Weights of a small GPT-style language model, trained from scratch on English Wikipedia: biases on query, key and value.
Each number is 500 + 40 x the weight over its row's rms, rounded and kept within 0 to 999. Layers, rows and columns count from 0. Numbers have three digits each. The size before them is the row's rms in percent of the matrix's.

# layer 2 attention output (transposed), 512x512, rms 0.139, rows 28-33,92-97,156-161,220-225,284-289,348-353,412-417,475-481, columns 0-255
090:525486546460528519495592560459435509480533504522485535551524554441566534518494549503523439459478567485499512535494538598485503590445533513528528456486497499540467521506486556464483475441536526475537560560503545514519548513528481487466536529507601525429488450497433477455454445491446520477515438487502506529488485502499481484500558506514527541555476499477508561484528525441518493497490491501518522553450424593614469456457480569502513476475545535466431484480462504502464489563455423510505436488570540514543504512526545437569475541464593501520496497461520470503484482473496470491551491415439551489480500474463441473527414623519507547514495498485474564451468452501557596466469475546463535523485508445470545481557547490561479499554557517509501457455522575512450484491529547
103:523473483506468512400451499505463473495410482462507535560502529578471496446495490497545397512556460494448512445429480474503499437533536466554478489510515490409542496463528448543518497530470476517508489405560465473527501482420500486482485473431439438454521491502518490567502470539511531475531516517522602444532513504504517430488608473436550598532400494486560414539437441472503488451453592468438475517600518490525516464481432511530487499428511481435532535496497508457496496479533551502461537558519556526492493481476453520537472502549500576600419485540514543479553527536450561493417404460502455518484463440444526501489587491493534469546463494468502525503509487478458531448579485541559482446532511456527564518508450464472507513491468568490507518597466479492532538580514588
094:563540500504528520539515461565477475472427463465504455506557473494550520500494455457503449524574460497596497476484462481583503526503450567434519497505555500494505433567602537464510505507475440509559555535461541477512452512503428539508435488471491490474604463484531506552470519519504481465465413481475483472488472497512460544495515530458495481498394538551503520482536465533470480525481438488565465494532529446445443467483525519549541529526415451513466535516488562498517517533557432483505495543421517525485470451517466517468486505565488498506488514532531504536585538508523504510454452571483575492543504510509515497504491463526451526469522458503534508446500480522508449433476535522447486549435477602511482529504511555485514499452445563539475477546535455503518521478488499
085:541471536516523478451538524533468534453471472489468507468525423415540502503434401476519526487479433486476502607483541487520497553432456496435533452502505596549523451563444497494468545484477462482542548461520547466538548479486466485577528518588418472579511558506497560570458536433547477577478535459518537561488496550484602546484512507509534514433548486482435541467494520515539503541444527518497494503517481573447493496449480519508528491615529458478545538507524471518481494486454437504541496499501455434574478514485471502502441471455462497455481513423467460521480519470493507477512469521506460556510517565504522520496498535478526519468536494515526471509482538416536478534457526403455557523537406425488542472467466443443495507484461475531464466456543490520471473513558515
091:565470581494463493537542471540496490437429560546467544481448541475533505495440486554526449552460479414538509459563481498490530409540510587441519482536519446527486508573539480549540491567501547517473550508481494406480472500476490525466492518498529463499479444520514507589490491530584492536524450526559529455545575421509496519460560502435542488481458494501515435572513522508431433466426572528533488558540536503467460519492464535424495517471497514425527544515472542520506483523491507482555518545426513521508431465425508520488518490484455613525496497471549519444516489490496551445357444476435434501476493485487525427530486551484506405501504443452539466461497470529488460440529528487555538508453493504549478455504514513549460509441509452506514469548474510559522577530509560
097:544568471461522470607540491488499433499548412452537513527456452552531543510497494481436544531455564453425476535579496484515531508517533525607520544444499508533400484427539485472531496427585569455468439495509456508543423443446515457464553538471507547509484466487507440530533510413507519497567548447538435473503469587560446439524475557555435469465498468472501521461462511561462560547529507503532512560422385494598521444480517477500466470439493513514470456529518486488432494475480519414470481482482518567460563532485482458467472440565472537494546520607453477564545480482508434492482525541463500408510508502513471556547501465535496529478466551477525466563528482433496530553505569515564521537467534560450506493507483506516475481529502461488542548532485526471511541491458472
095:493515430572418509451597527573501465453495460463506527533493497513470509514414480520448438481541518591539562517459523536519521460562528491549565449495512508503497427591534505562547477490466510488492530537498510480521461538548487468497552446483558414500562528476455499443452483523454463528530520561535470494521445501556523497513520500488525495568471567526467511521467560490496507454507477526578527549509578530462489549571551500461514509564515524541554484465490504596470535507518508524527479533461450568568442539505511401460516441510478535473546487473585486436517513522541471492492475457572517426551521490537535490527494492495546501489485495475492494564463454446476501496548468511457444478479496553476517473580533512488469513523532553512483545452535409537511519436494484
107:524492470497501454385501494497433469496476536512482476489577571495495540524483493559501518468559516511437516495474565453458577566421446547498457539452538519556495472527453527461496564525524408453539496498556465373517527505519487462498462559509481524415456507500518484516445482469470500450505517500444551443467507517476472576543372559480499516435436481500551520449534527416492425533474510474453511452494510481497507537477487520492519579527497535447480519422462470482496588470481456441457514531546455515419532474541430532499451478539506509522466425453428501489472518467420613482548561511526456513417438511522482544458480499517530508551469529485507503478536512520553575460483537483487484501529432473530550525535455545441507539566461487478476457504511480445546484489494483
083:421509516530498566501500420501476538478428488516483503526542520487444489508502467430533462445501529497463467438481476551511503449414484538537450506526485445409526551503521515455496531451506569579491535541540490546510475522472377473526527500526541493468598439518565531587505452491467498460424562534494521520504462490456489534455500502464478438467424508505554470459573473525477442556436484477485481473528498505478506519475476493489517489522521509439495502551477550457443501513482509509487433533502620460504562475472451454495456552523594539468448528544455504511516513475606525559532484535499479488493553485482533445520436488513508416540500443496511499509495487518545525511527566471433470496470510516448543546461489537547534529454500417414545482559505578487409460486503491
097:544487474494540489459565485520564476510541496579514482500510481516549444435519476441530547508444449503522418523528447441446536517519534483541541502510499493478471514480530563506483470485487568541485493464469470550562522584465525458547620566485405474521477505491442497642498513504490526495466506532556493498404515488496538467448544530539481569495513514527484486560480484478485591501471506523559521459540416579455498496493389538505446440507483467501480463483584546540539451467508529565508522464533490495542434526516487458432519477421490509442432503499458540501513540512504427541521498479505515501526529465467468527426552554549482492541428399477441544496453487482501499550509561433477459492501538509499561451479499500498517519424505520560476595508544506486513501526473458
090:568474502498496456505505488474507450434552518562416542495487460462496512488445497453467528441436446555499535472490465451471527489498517543452460574441471521420545511528480496479471530522465519533475518454540422472502477585521524529508451496423445431468478569524569474476502482518487476506492514541485488518436511454474537542496509504581476502410480548589504490474470504481483522490470569488561567475564519498517469519451524480495477523543526502481478481446480493504437489521504518501537462483526469473534476428394502487450535628446504489516463495466506463406497553486472517541501540450402561567473531523541520517481469527514603506525542532498449593473449449484529545484458521507503521528506516446468511462473480535495572464446469528444484463502529565514517414463487529
095:531515473485461560509408486538519538507441481460575564526526507517475518504533547510528566505481499453528495452545568474508551508570489496488454514481438458516463484487525445526547483460526505478512475425494532413506447521524582497473446433524547473478518512478493540452440431554427559490516504564519462548547476482518483513493454495490511484528454524472513569479462530536518465484484410510541516581501456485489483472475591514425596514434554492468463514548522499530532507511480504574522497542456505450474515495547602555568443509528494513462515511433493496556472481552483431535487408505489459543599489504492498503561509459459524431502574472498545459565598514564515495489508530618505545463542444551476431474576549521466450517524513493470485614462519534511518473587489471
120:514505480555418469439446485481505525626561471461513531501548518460439503498590484454483579460491350504491484499493498491502527435514471503467510540521414485463506513495514556493447579530502532571478435459489514511457546437469513434493510507523462540458446538494512436525514495506514506462418577482532504554429501522430480490553509499535484502507586522532406511505526495568504543521539533487534433419552481449406504555506521526470505548515499602478508571464482467530532467448460517551453550523477520519438519417499511458508545481515431454520516453463403475510549520497502517440536590510560487508525491456536537496529560466494476546499498504526529465522537507591521517470512514489489514492565528471531471514474525490437461523504473458485541500509524467539496499516540465
107:465510483501543560487504471517523532468507497458535475456495472536476456611416499490518532521452431516531515523393484538446472527493481509498515536491515568543421515477538580498510489455519503460538487478533510455463450567518496523538515480526384463491474523468515540487557444442515528499457518486474458438427535518561505535546537504535452513442471483507419520462450492569569569497494501557516558492453544546547544490423453523528500510494436526423517512544540548493536474496441494427405502432478432542580492551486506427493493509474512487450489517512589523507489538464487546466476531572468525549538541543530455501443498456491513510484489457513484491514471510446573505507522576505484481485524504468521435492494490513464584469468507562516463533525475472503523501480531463
098:531452491487516492480522529477558492418499521563535520401552473446551481477448500476482550525520531474536507489510507515495491515487530467457520408507539527453475551515572493543537527591471522422464473456528526469523515506460525523563485538471443477527516499467474525510414493560546531460489482516559509524507549563408530599441496517443540502544497471543554492545499466522471486553484447475473480521449481501531474517544512493522450467447538485530545464471550486561531490468569491470522457460520490539520521531559424552480464517517591458530501526550484514447512408562512497502503553507501562597505470480539525507490516458525533447493540488537504536502489478462467501528492507525568528425551440554563484477500491497501542491495530491514495522404467515496467622522516489
095:505468459463480457516436502447462383520496446538538433559487537555483509427523522487495557511546523465454511525493512556458457523500488427562506464443502496516489495492491464559526492479481575528479596526545485479468542465510545554455532481523457610444505490485451493421570419504456497471442568488461480459429475517524415491571426458510514489529549495479474563539455536513475461434538450547509544518481480582536487551546468496564527501458556573498490447465502450445505474502509568511528482481544482488464537467524474479490511529522510493432494497500515538589516485412560555491504503506472530514510459482548551494533463466490507447511536489486523441541473457495529589537515518447509476532512486512451498530493488480488539495546470482423556455530447432503580601487488414
112:433427448440490605522472498558524495538514510513542478452513479544448524467538557553481494560530485452590527514593495455497491570489431468472501559412477503530436505524527543553482443461505531483477455492496515467513515541466484504469577529549497537446522582566507467523505486524506529531456530454560428449506523508479477492558565503495507512410496533458492526476491540531539571575524469539511546509446467483580579478508483519559516522503476582543503543461512516443556449510530531497440497432545454430484542554486562460498521500483520422474531501456528568519471501470549429533515495556549586471549524526513496531469516497492476515515550428513487465510432510511486518420526538435494538444524528542514434574509499507524456519477457479527500440495461536479488488485467466
120:539571526506447512458474473477570446491526576456495487490479509508546489435463479498530577514469475477475469487516534491486546495549490595460504516540491486484457481507462561528501525590481542548485480543535529517495469496522444465494504485572543479530527467497475490506494562558432466559475465538560493469488529493475491473447479523455547521527549477574406485597595508475470518554549509453500532441578507519437409467525513433554547509509550472476515535473589524500477446519568467498561532483547504521425477464515529465424556535472492528495489440456372477429557524567561536519540541488503459524506582482539526474539480561480496505526509521516523525472429478591506471563483484495466501480497498478530567393476583502529577484506505531529485541450499557493473461554440520
098:565504476508506431443496518556486538529527558512525509449496519570542550495423469480502526532481447534512472484552457555471535554525493494507496474445534534526560438571452489432584482483506499431569450512512563422432552540498451449529456470424503423501554506525478553481531431518512512568529496597490532525485504504482484462418520489435583491593473502484561509444531476501493526498474482475518523507420474516513490425467587496516500466442517492518465466461471532508564495491545463499476506561482530483550441502608483511533523494447573529558596526464416498510501459486488446544453514474475536505489515518457455463498467550545504437470474487463532464460465499497500537430488451449605525513486436433532580450549542528496495482523509490538496454461532527506454476581470502
107:523501435488526390459521464445504550545468448504594523391461495508463503486485451493516543447474450512478461481387493540549507547495459531488530488509495495508617522597504432498481509541442493488543507503536533566522518518468537570500400511462512509508541592518516436536586515478472462529491509529523495483468529497507521510402510493516485499499468462536483530490549407471481535551518521488532538556522548521457514509545539476475455476522546480534503557477510454518523549520527490450551537474491556505510428497474428565409489531465584532481432521451517477438430504616564475508483565526540548490440489485579486541445500470535460525482452442495481519441514488453475411501460474459503515519485514522541556523478466494563454487378571495432502547525495475501432520501449510
097:488527451526460543590491497508466494515538553410471479450459526566473488525535575525490493454558619530490471402497514545507485482460484502470483580547489600560498519531473461481489449535536476572513528487506491538464417548517554485514497467508472534459477435523514516529449540538473522487522449493446534446565503500466492456511555538477483581533566498532464487488472638516563502491449550559514405453584504476560496519502519476523532483498489529480531513540569512480557568523545487483448553472603546545481432471459444530546519535509473488498540464504537526512539548507491508509502501507564475508539489494427468476496487520508438610494533473498493454572452462511473595543546581469539476502497583493525466528510511453466484557494502566462497416556467520518577520457571487
095:505449486494524480463458512508474545532528531469480451479534502469497460482496497461530487518552488507479431448529489500456520465482443461503540458508503524523516528500583419483451471484546500497581503474452441422479467553472516514475530530445471548472415471501507475559523443496449460508511518465532519537544520453446608522544521520447479494464413442460494455522528457527478481503454543481464432489504443463539470542541466475446567581499479544476517527442463470537512547500498552526473420474444537500493524492501528461562484503518462503524513512541416530500550464490424506458541439515486424565525530504406489399501505525498525580451518524468510504453570533540496528554501513609491543475507501492451469483478493509453440506522494452539504471474451528508543476547488499
099:488527488537522503529489495452476530536537517514474509519419532498572498482452494489490541431430591518451475499581503502544519491568468566484519471579511532528607556585469401525522522543506403451517488529544440484515538475525487521540427550469511548478458447441510495466557540510488545515540473533551536423508509482544471486451486469453465504575471462542576546450480513551426500437454428547530471528485508526454445546500573505529462487480571505455494469516461505529484465453443498484533442489509521539559493518458514444476499493502547542469543485544492533477483529504460475448466551524462512492509507484460493534548510477519460475453471500522529454449472460499506528517507366484480442550528448501513488535429502526499517448444554494457467493500544463494507484529509483
095:494505485483446447585517545526510509481479504504503539569536472549484445514504500488537536497506424438432580525484534486460450593546498549502443483515494482511473528488554593446513483531497469482453548544550537546477575503508521532509490430501445470468488586560521512477542549427506481488500473502448461509417415512540443481514505555518495477470514512469498526481540498511533559513519531523510452471509557559488561554496437508478506501452454483546470472498500544496513517561507563488475527480482430512494530496559478457505529387491446404510494541547537491485575481477508526503500504535546523558471488486511558584511519484543458467427466459499501515499398505472536530503431445485528445485425513504486517561474486584505443479486460467484477500552451498486469524477567509
098:477575471500467488434518599509493491479507461519507491404517451562554419464491509507504447481530477498487540495458517491531591498567501464521442450486542493544475555582493529461467478546400544517515520470544419480510499494507570569543513494497497469462502488477483529558454545452488386502534476475464501534465484526477512490498563450589522505515433548543518478543498477474492498456521513510475493501541563569470528481564450533521432502536464461492527491453466524514457481418534515505476453457528511530543492495461459418465520481400504600443484497513537467513517478561485527501561498486468476474535504544510467602488460487490513495489509454554483544543432405501502467431473426531482480524492550503528510497574469513560533488415470534534536469497470530508502532448519497
099:540509457451497443488506538525518490492455477489469434551484477481456494477510506526514485454584542460500474461541517533529499526436441478539521440519503455562456527470545477586534527434551476510533535494478523442500514521531491416507496449509505517507522537514549508449532504502526489487502542495597519428539439564484520489579460483537567559510462496540466545464535465477460464474535467490416541438465481421516465493505513450495443504553575541498545420574534592470481500526430487513623471453531531568477545494546580456599478445554504491526515533566489494589485456518527496533537432527500406561526468556494449462509447526485529569511446480501454521569497505528505534421546582546470525493472489490513463486515540512395503548554491478393474521477553523472445482522526501
090:451514475474499496602507414452525496536487478478533496577510539456463534453576500460463514517465565546580525566477477476482492470504503560500518558518548454495551540439453465452469484500517499505498414482570458456560519525546491510474501548485555484442502503565504515556445510509518533529402490521501495468535548503493524540545508516435384454537464477480406493452504398556488457472536509508486430471526568450437458481490588558473443521501505541482497444555528462432465548480550463542518513483442441466532463503518467444425523471525555500516513497528488489512509520475505449475499483563542545470435449450514480498557535529548535454471470524491495499515475557561496524465492495454494474496539459561414484508504451501557598434492482487487559497500487425518485443474472475
088:507562542489480527493549447491516401538443558570581491454463433505503487531518505488477437487459436513499483526494471486532492465527471533545426558593502528457502556552494477494569512560520520541464487462508428491537562549531502440509528530572435505537432510515434520567485502555559501509506515526455484545357478503537518550483471512494472520539489483508450506463450505523521568502455520600534537495490458485481486513446413494491501477544511493451470510486518476489538485480472528459503466499502518472496406486440476492524516503450448458425456471487549476446435525487454459494437505507521517514479424460528513518496549539465562510508495448459413495511514479471483539568520489420466495456505436444508550536491468526485462513464518506555451521530556481471564561506526501
086:510495506537499493596535509497516487463512535503514465518513483518534512516517531517436495498521507410592430502583481469483502539479479516461532538558538517530455545488506432533533544492487532534386586493480498465473524498501484462429486478477528550511449466532513436478470380472526511467530514498537482492547496508494599497538471495506480530499405492456445488445456504492527576528500507494512545507570526447590448537473577490503504526576582571513473447536523517476467461514488531533555472544540431480493519481527560514490427441555498434452506532545547414532577464534396507550472444477549466520534541455493495530578543562443509502482429564483465539568602528515494495553548544504539473491441519538457446475473546499451455521473471487535480538460551470479439473466436462
087:512449476498491483423500485515571548430539500473458431438521498553492425475457400433492488504528487526440505547500524520482558466462564554477517489412534469502454476543550553562429461437506461487455407491495542422477394599481567531508547526447530483500502537526518534468481582507461500533448576542499536493587480514381501511436495407525510608487486437518476535483467438523528459571509495472473456467462485499565476457531464451520418533520578491512481616458509568464450485536501500498474475546488517501486481423523473518506451473464459531428577418482436502481500496448497485481526502537481439528582489497480503476563484476453535573573501486606506464522507463551560439443492544568548507433564491461469483490520488566507506486478452605507515534411485544535507407506513506
081:530526431470450474581556447503483425505534512535539515494476526539478536601431459549442489564477510607528480499510460487505505507475504546519478504566519468539520467572452444398499506363437540477533530523468426494529513477474479536534485452492474453452509560507496549481454470594480501474545463507497515440505501500419447510495486571504526485496499554514475506430538538580465563508467556485503484441492524547425520466460537538461524529534532536496527520498537497445469463447520438496496460563527462473533493540538477487456422472526512529572487464443499492518511466502411488516439530524477552529499471479524542489546542435503456461420546564516472518491486584506472507477518475525440463485488584507464492480539489517547508496526488484524559492472583570500547553462515538
101:475587508550502517473513507529506435522506515545467544466491483525553488417454562447471507447546459583455447533443518518504539525571500560482435486483490448426533433471521531455477465558433504495466525488522471530494488513514512542501539539523417533492495467478581471533491513490583465503489505507491432499529559529514519403473501512499511434446477473485481469461569516465398574564471506538458524456640468539404523480439516462516491440556492483504561546474477431494517528535522423475459541517439499489479546528481472559402482454442488517461450500490492484462527495571515509448540512508548552478494431472494541499465515568501446553493545556460539417485464487434443505473476489494512466472482532513440561523509464421539511527433555469503532553518493516485491575517469464
090:506491512420523457490530560468463493516500434410476475537523393483481511524507528519599472466466597537502520520554554511471485575433445491504538506512547527458460491527436509531492482497456435596511586535504506480511512483509523476454447452527521504441528494498455528463431445483489538510449458521433459435530536477471499471523446527508487505516531480517500511560586517556544436528470523517450497487500506483636558578541460451487507541496560506551490500461495448520493603494493521493508518516477551554444494453450493515571513542530497443474566517464534463500521515520535532502528533509564553458419505527462467538471388506433432520503486442430441503476482391539519497480502576462532483509533488506487479392468486511557500506542496464427525490464470462472528471542447510
084:558441523481530438480478495417446518562496484460563466503540551501491510482519476553537528452542505517498531451525562544467487516491487481498559478462535526534466511465430445490514530456560490559565481537499491484511486538502519467489477458451493468529497478495461488546577469569449472584465514482502463517478509527439525568495504461441511519508469500517483538514583483518471529507544481515584433502570514469468447468572475491523462550460517526581543560497504497557487497508506548489506468544517475579474511481468511424572427461489472486521519493492386524518552468504493542480501522528513442513471499566476506515519463527567559490516413522520465531450526492573558427649492547510474488451596516530476492463388469543476491467424511504478467447475490481554503475573467514
087:506555452525470445513461615474458534474516493561464499546484495394513433513459534433544476524529503514538484447599551539467494486572464512434450490517485467472470521489416514513556522497467536453490516547504487461534446490533510518463489504521487560555503433484537485552530462542457438531449454547546449527549490551512508472423569527481485454529452519538501540449571559526510595520476458551576501489526435547510500513540538448490489475436489440504555475462524494545460516604472430466518490490451477483490521462495508442505507520493494447507477469460434451497487471491527493573538514529513486517475537488421519564598427518450453565480466492451486468523472524435543457503421490544564488543477459492574549459411477422496551450505494500504376533481487543515499460519510506
086:473486481538504521579548470477586478407501462574504476535495464485533481541531509492581557461558432531481477494450526489552441532536489519479478513513514491508539545516476545471430572524449466559464535532501489488470556571470569520478526488526592503466517556547521526508476529472433512496497498557503528521468475483432418520456449539536483505416424498526479473459449451510519495474461558473547479581505510493558523509510493518444493530491451487515416478499547515463521440445452561527498486420519545478529468550469483532488511489562467471468449496556528499433451470487548466469486526485495513463513520403604517510573504484498431494482467513490465505550461479432546523457536486515359510489459516494570520534538453482519501484494525493532537588520419425409528521445495457
091:462463542505480554526449500527511543504549490489464487517518453496514452435525595598488474524517532498489474551442525472471404487526556537525457498544498502490522486482464546511501520455510463478492523492432525539585559520486529481544449461492552470456471492497516487512514479470547586539454459399555461461553479505498485567560484449479453554528491552477539490441478464462508432454497526531581537518475472551474476481509450538498496506502521515436440432577448499450500532468562462463449438556477539497465461542427505499603568511552503461519553402503465489477542501533446473577553526540494519545634476584534449502550464472522434486507450506441512494514528498493489467540578529422548506420499587527476525543572488469434480531502460489438478532489504445504486477526504535
107:426478519502524501497604485559561452486469507480523524528545448513490458498491485483475515495492482391545477502471544528481505530547526479551549505507495476498508504503512536552502504509512550464414481482525475523476450538462525455523497495445419540478446447482540501462465405540493476485468497504429598510516485508468541500486474548520554453426410416471458482572515514512515594576491433494441456436467475472579505484490413489495511503536523556529489499458550439484454528505437474536445495562524486495491584504498544421507521424458477481410550517457541571596530521522470533551476580494545441485476569460444468466474461513476462518480464482515502526526572521480506494515479492548449551465530457499496438560490526504522506490525505556562527532447509445472530557466520545
090:523475499482437466464501427475506496580551437506539561493519443477499483502613463515460561478441525517587507495527523516519551517487496489501473470531512428455499533499496539553463573580444598510458509459466536512532577582537455506484477520476478441534549495545461435540475444489500461548545572550512445453510481488514543502516549527477465531584523508481597529503499441529495528513471555513437468493481462487508495475494523500514494505462442472488462509418548498550465464485548517536496494463441456550480511500468508525487549411486400480518469545532495488452517495595485488512527491379434485523457473494484497501500468471421496485542477481509503498464475432477438547478502438503505466495560564524572559532607450477421477507551493492471548526548470536485498500454451521
093:578555457496457469457478452415565486423603496541506500488495493473467534468523580517477487519482517544403559461466457503488456484505562485498450572476518513470482575510380479491533524507504535493522513532555465553451524498515535437481487507498518583494538555444455522532477580455471533574485496466527493501446540530547403521515449522522432488531535580440500541499423507529488520484484467509590536524525527509460522465486525486484493515498514505477545457521505498558579521530499508483499513459524498499517500510494523525490538521467552465498539483519512485447452502528535505457456536509494582521481451489503516552389442465540540509512557511469458498480431497530493469508484482483532527505481540520417567449520563513534571529486531472483500508649473478488519501455506506
089:508551478404478519532463526548425487503600516591469556404594453511476529397539507528438495527440467422630543493546571436488474479516464534458546473509541532502478517463486493506533508547492511493492439531482527497501482568510525514523486514454457551488508507523499524515445494427458482467435511520480544582610487562464483505486453479547541583547494524490484493524517473506524492503539508520544499487462458505558526461514554460511497522467464467604454552504547509536494553511443525490506529477561542490535469536491569531496464454501454423457518523521561503498504528500465487533471473549534517444502578520489453483506466540491525462466565428553569497462485428522533514446437430478547523453502527419507521562562508491517376545532497517521472443481507560471595533444532495
086:421469528438513519521520443538535492511502539508459477536476543549530544512476492459515546508518554460445437557523530530491412474513476525468451507486477491489536485489567505522567439458505456524562552478523481511517545474557491528500539500434536535529436447519485531501520621574537518466608543416582491448504525484541472553497541472535534517464484485462488445446557552519479447425403473505469558462556515555408462506522474450521513469532488530422558433519501464497462500557507503464478507478550532407474451527486464525419544505519552574516514511469453505545521517489500511537453503529482498536487487498474509473517522487510514547525468500458520474468504501454474450505571549499538538534458575506629516518583514393530444500423522473481468547486518473527490476522479457
097:468535499502482515533446475528449537533474512522464504494539551499468479445486520543480465500480448465534550566477481529519519498505494525465499457469479503443438508477490598460419558537495511589507575418575475548564470567529480419529548440497460511524546541455495485453553526526475543425476530485496508531446514469551501508498515523520543499494411471515453481433491476559502601493494528462518487476505574499439559561492520505507510541510497519478455540581546531495465594497571500533538532543403540489505463592554485476473464487520524453481520455557507492494562477498548532471516510521526510560449463504488546500463496554476495509510499491511533469535498480428477546404523502486460486494455514476568550455544466504537468477502488489476504507513525529538482440457457465
109:450521534545498488555457502531480523519585500508527493521520487515515533482409525534486552497458446540556485482507545447485478471553471492435454557484500484521475539472440508507463570521461436454456515495584479509558444553547506474531549476586457543488447495502399484540463517491516539511432498469533539494521550519511446525539506513532433571461581563539422548497466495575497554500505524466594443497551513530482528479561564582504507499459465545478511576541498440532531503509505482490512537511524477454493363477482425472505455481475537437500490505493534527434481525545529531498507485530528543514576494496526477529460494499397469532515507493559448516508457526501471423537478535416477464447510594526508522504526541430532537513496475502479558532528475508512502417490527535
107:491527604501501519429472509427560511495553425509466500477435595480430468505500511483497542517473565515407499505445532539504457543515536544554510498509499507524504463459511572474510520483512528458482550587426538493427559521505570496460556507524457487445463531536487483517490573467504489537482529512536503506415498499499462605503509496557437520465496502473470533473477555502571490519501465475472483461477432463542469495532506425488550477520511540536619507491495540515451508452399591531503423460464443511521585488546512428509530487470484374510476510482455484463514539520523530494500523527479494531499470474571535531494498465516517431509468488503482500517448491502569510534461506508512470544548510527535544449472474463535563548526474488497484543492505461532496506460511486
094:498507509477482492483559529487501489530456487384464496453498482471459540481490459490511489497501462496542480492491563484481466512466516589515488461412488451387473513462474478538487551495474499585507482526473540458563565556496448494538516571532526499477505473471540551490516446467481468427508493477464488475498490487435540544493472482470485459527471452462569530466581464541474454458508570434452540474478569515520506533538488547515506453496532526549490476509487488493487480527535537533589438525391532530484495495468453484475522507529480475461529489491458500536541506501453535473556488529513488415513467507487494546428529466448528462474515515478571539463571487492499548504527486577525425495516387479524462467559476572460497479547542477506492512533535475550457498548455394
099:481547501472532479515503458500536465446529513500504477540512562554531477466514495441496508491497574492520516487489510504501458516528534466527497476453495505525497501463445561572462507516545448590504492508519438525577514464521509522479564575550410440522503450516477611454568438565511565540439514512518446458452518519468434481515510461510550502479505507505534507464443472518468600404592430467539517519531526513381513494523462539528458511440519515514508525497490560492495375538562482472490541531513500575477477509491509461477474464431510543473509416464561481494545517450461515462548555459522494462510454474499533528431524522534489499499493596498491504546474473499508515588540489460488453491537501488518459481473550523478525534510490496525535473510512475545480598568487414
101:418492515481464494474549493481534498499539460460440535511456547511444418557578564487479473540444456508473458512537486509444410518513532463503429471472410500503472395511458547532503526541466508505513443469418546486420598547476591529485505502528507581421529573530522494528504500484537487524479505472499527520462468476435495472500500486528511473513465564487491457484522551505556556544479469464510500532442426491532564518500489465507544555470452552529565552502506506467520519468495577578469501428531543501493556538486530481507550531484475445547506490463450494473488553528421487549535536471539548489446597478560446548513524490524468559502463515515505501488539449451512535455478459528485462548584485529499514443509437509493502544541538449497495483490491523511509489520503484
094:512469514497468513488461454482520521453546569545545475462539540513487523554430470507487473464503542556551511459433518463509502437522422466466449528501525615477538485495494449504551490499477510562540435536481540435482396498498492496506449527536592544549458463472486486484488517479514503555504499515572494539564554479571512532450441545473472445439549581546437496474445507567497427480481452486551545487572588481452503462473486440512483544493503535473464548482506498522452538483535438421566550480511505530536477500503450527478463550525516534487577492490489521434534503510511480441544471461463535524496491533552472453534445517444487512476505475519470574465522505472493423412527472476478532486438528442515515452531477470590582513510524545485454531465490440487483491435487531
# layer 2 attention value, 64x512, rms 0.114, rows 28-33, columns 0-255
062:460540544483555517549567426541542530492365549519490525477432471512516467466425529443401463516471460456508524469510483452429498548534524484576465516476450480437498506507615459568508464506549498467516508488492531468484456533424531513507546473516494476460472518443552500497503483489545478502547482484457519541511496497506484508504588500495507495533410469442475455554484575457479459509533480504406530518486528400450505534514444453527590544491450512479472490508445436455493524514456496486457547501506498484512488487490501600481499497467541404459537508589593510523505562525458499491410418526452416440477559449491508450463451456560433509501470448465554493489608491453533539440538414560441487542457482505518497516409487529492524462489525467491419422460532459466472544545544484
081:417531547465488480590490507532514486527479484515414451522509450512542511458516563552476443525513447524505569531503466424544465533555513450523458515524504534392488488537529501448543504531569459504524465463461471488453521515518480454519547431464525499513478529501530496491452533517583479472537476522525467506413530521528444516484496483491526428540505548516560496431563505541426521461515544502516426474533528489397522554458489509493533491481370515482498548459470458519528498511490499475448520504499529491485435537470434526418426524429471520442524462518569500460432558522607491425464473441469543431579468493435501505515503467493500468563476513524506499542562449515502490463456419523377508506454508503495420535526494531514474490419493480467588476449505453524534450493557527
079:456552559521512565511510383574546500510414518493444521490497487581527463463439484445511479563453390528535502539434443451488529508536503498492513546488466503500536457555576479488495535504489449519536536470542513516493465490509453461521561561489473507517476477465539491386495466560546437500520541499414540549520568491434490530507548509557519494462424490514491497487490571436489523522507563479457438521535475492410502529515409506489570508595490505513483554446481475464534444498416473531445492531525467499527474506506514557469425465479477494456495440511530503477520541470505582506462480511551502502514533465499513457541547524548478447571481513482544483459534558467506495456566470532406536556446476494522494508459559468474489515483551471548500410444546450533494524495567605
062:526424546521481466440497512519535503533485542436426554442499518463529569556570445529485538553529536519471547466601539569526526466456445563490493535508538470600515468466479542460454517519445521482506497531508558512482464510507457537537455519533522519476540546542487480461499500485486485510519535441492460502595480490532555504464466531496466518446474494494479560445514512502547478517507535490487537571434456493548487492557537561453564507484567486461508483498481542494430438508516506536492518503528539512550585468480594466503559488576481534497479514482475542538521494470523441571536476555482551588567572499550427497582529513492441448462588544524510468444525503450491549476492515537593498492452481500516493527519510488512550514569525535593479495465494516542458458498465478
055:519514543579533473564503486552508549504482505426558460547475474527491516506459426538470447534431445591470592488433502506547492459565522443559489530538469507463515496486480475442444474424582458569540517499481424516449522449501475429520542431513473468543459476538558536443529585512542457447522466495429575500504570499458462494513516541477489458548455456527501437446512501475487443428477474474471431497585568513460547546532415554480516508508505505446487505536432471512463500499523489479431552550476465474479432503591449506456428505463516546495509414487496525478500524439575488458524526448527573476555448511466435486541509513562503504570557495456478499571563494523470486456490454526451439529518479546488485496470466539540525509468561496482558433477520428503506463484530590
061:458502529503521551544499443531446510540428528510412505436521429536470504477396540452409474575499425458580519510394430427414524519515476481559519482452497478415528481625575425523524530494490459531524481452519447523509487446475517517497545447524454491510498454435527515462504497510539489491442487498439543524491501491462518478511528551529550554517450527515532480448465551471457552494473496468423553521545496545453522510463449485558464489559425484468542530474448452500591517449472498501434498476477514448535530540535511581438515464445562502444485494476610573490479498511421544504424534500500541469491457495505510476415478491554456519533519549513497470489586495513502551434569492502451552553448491471504487482488519447460507521472515466506537420483524465507468501494492538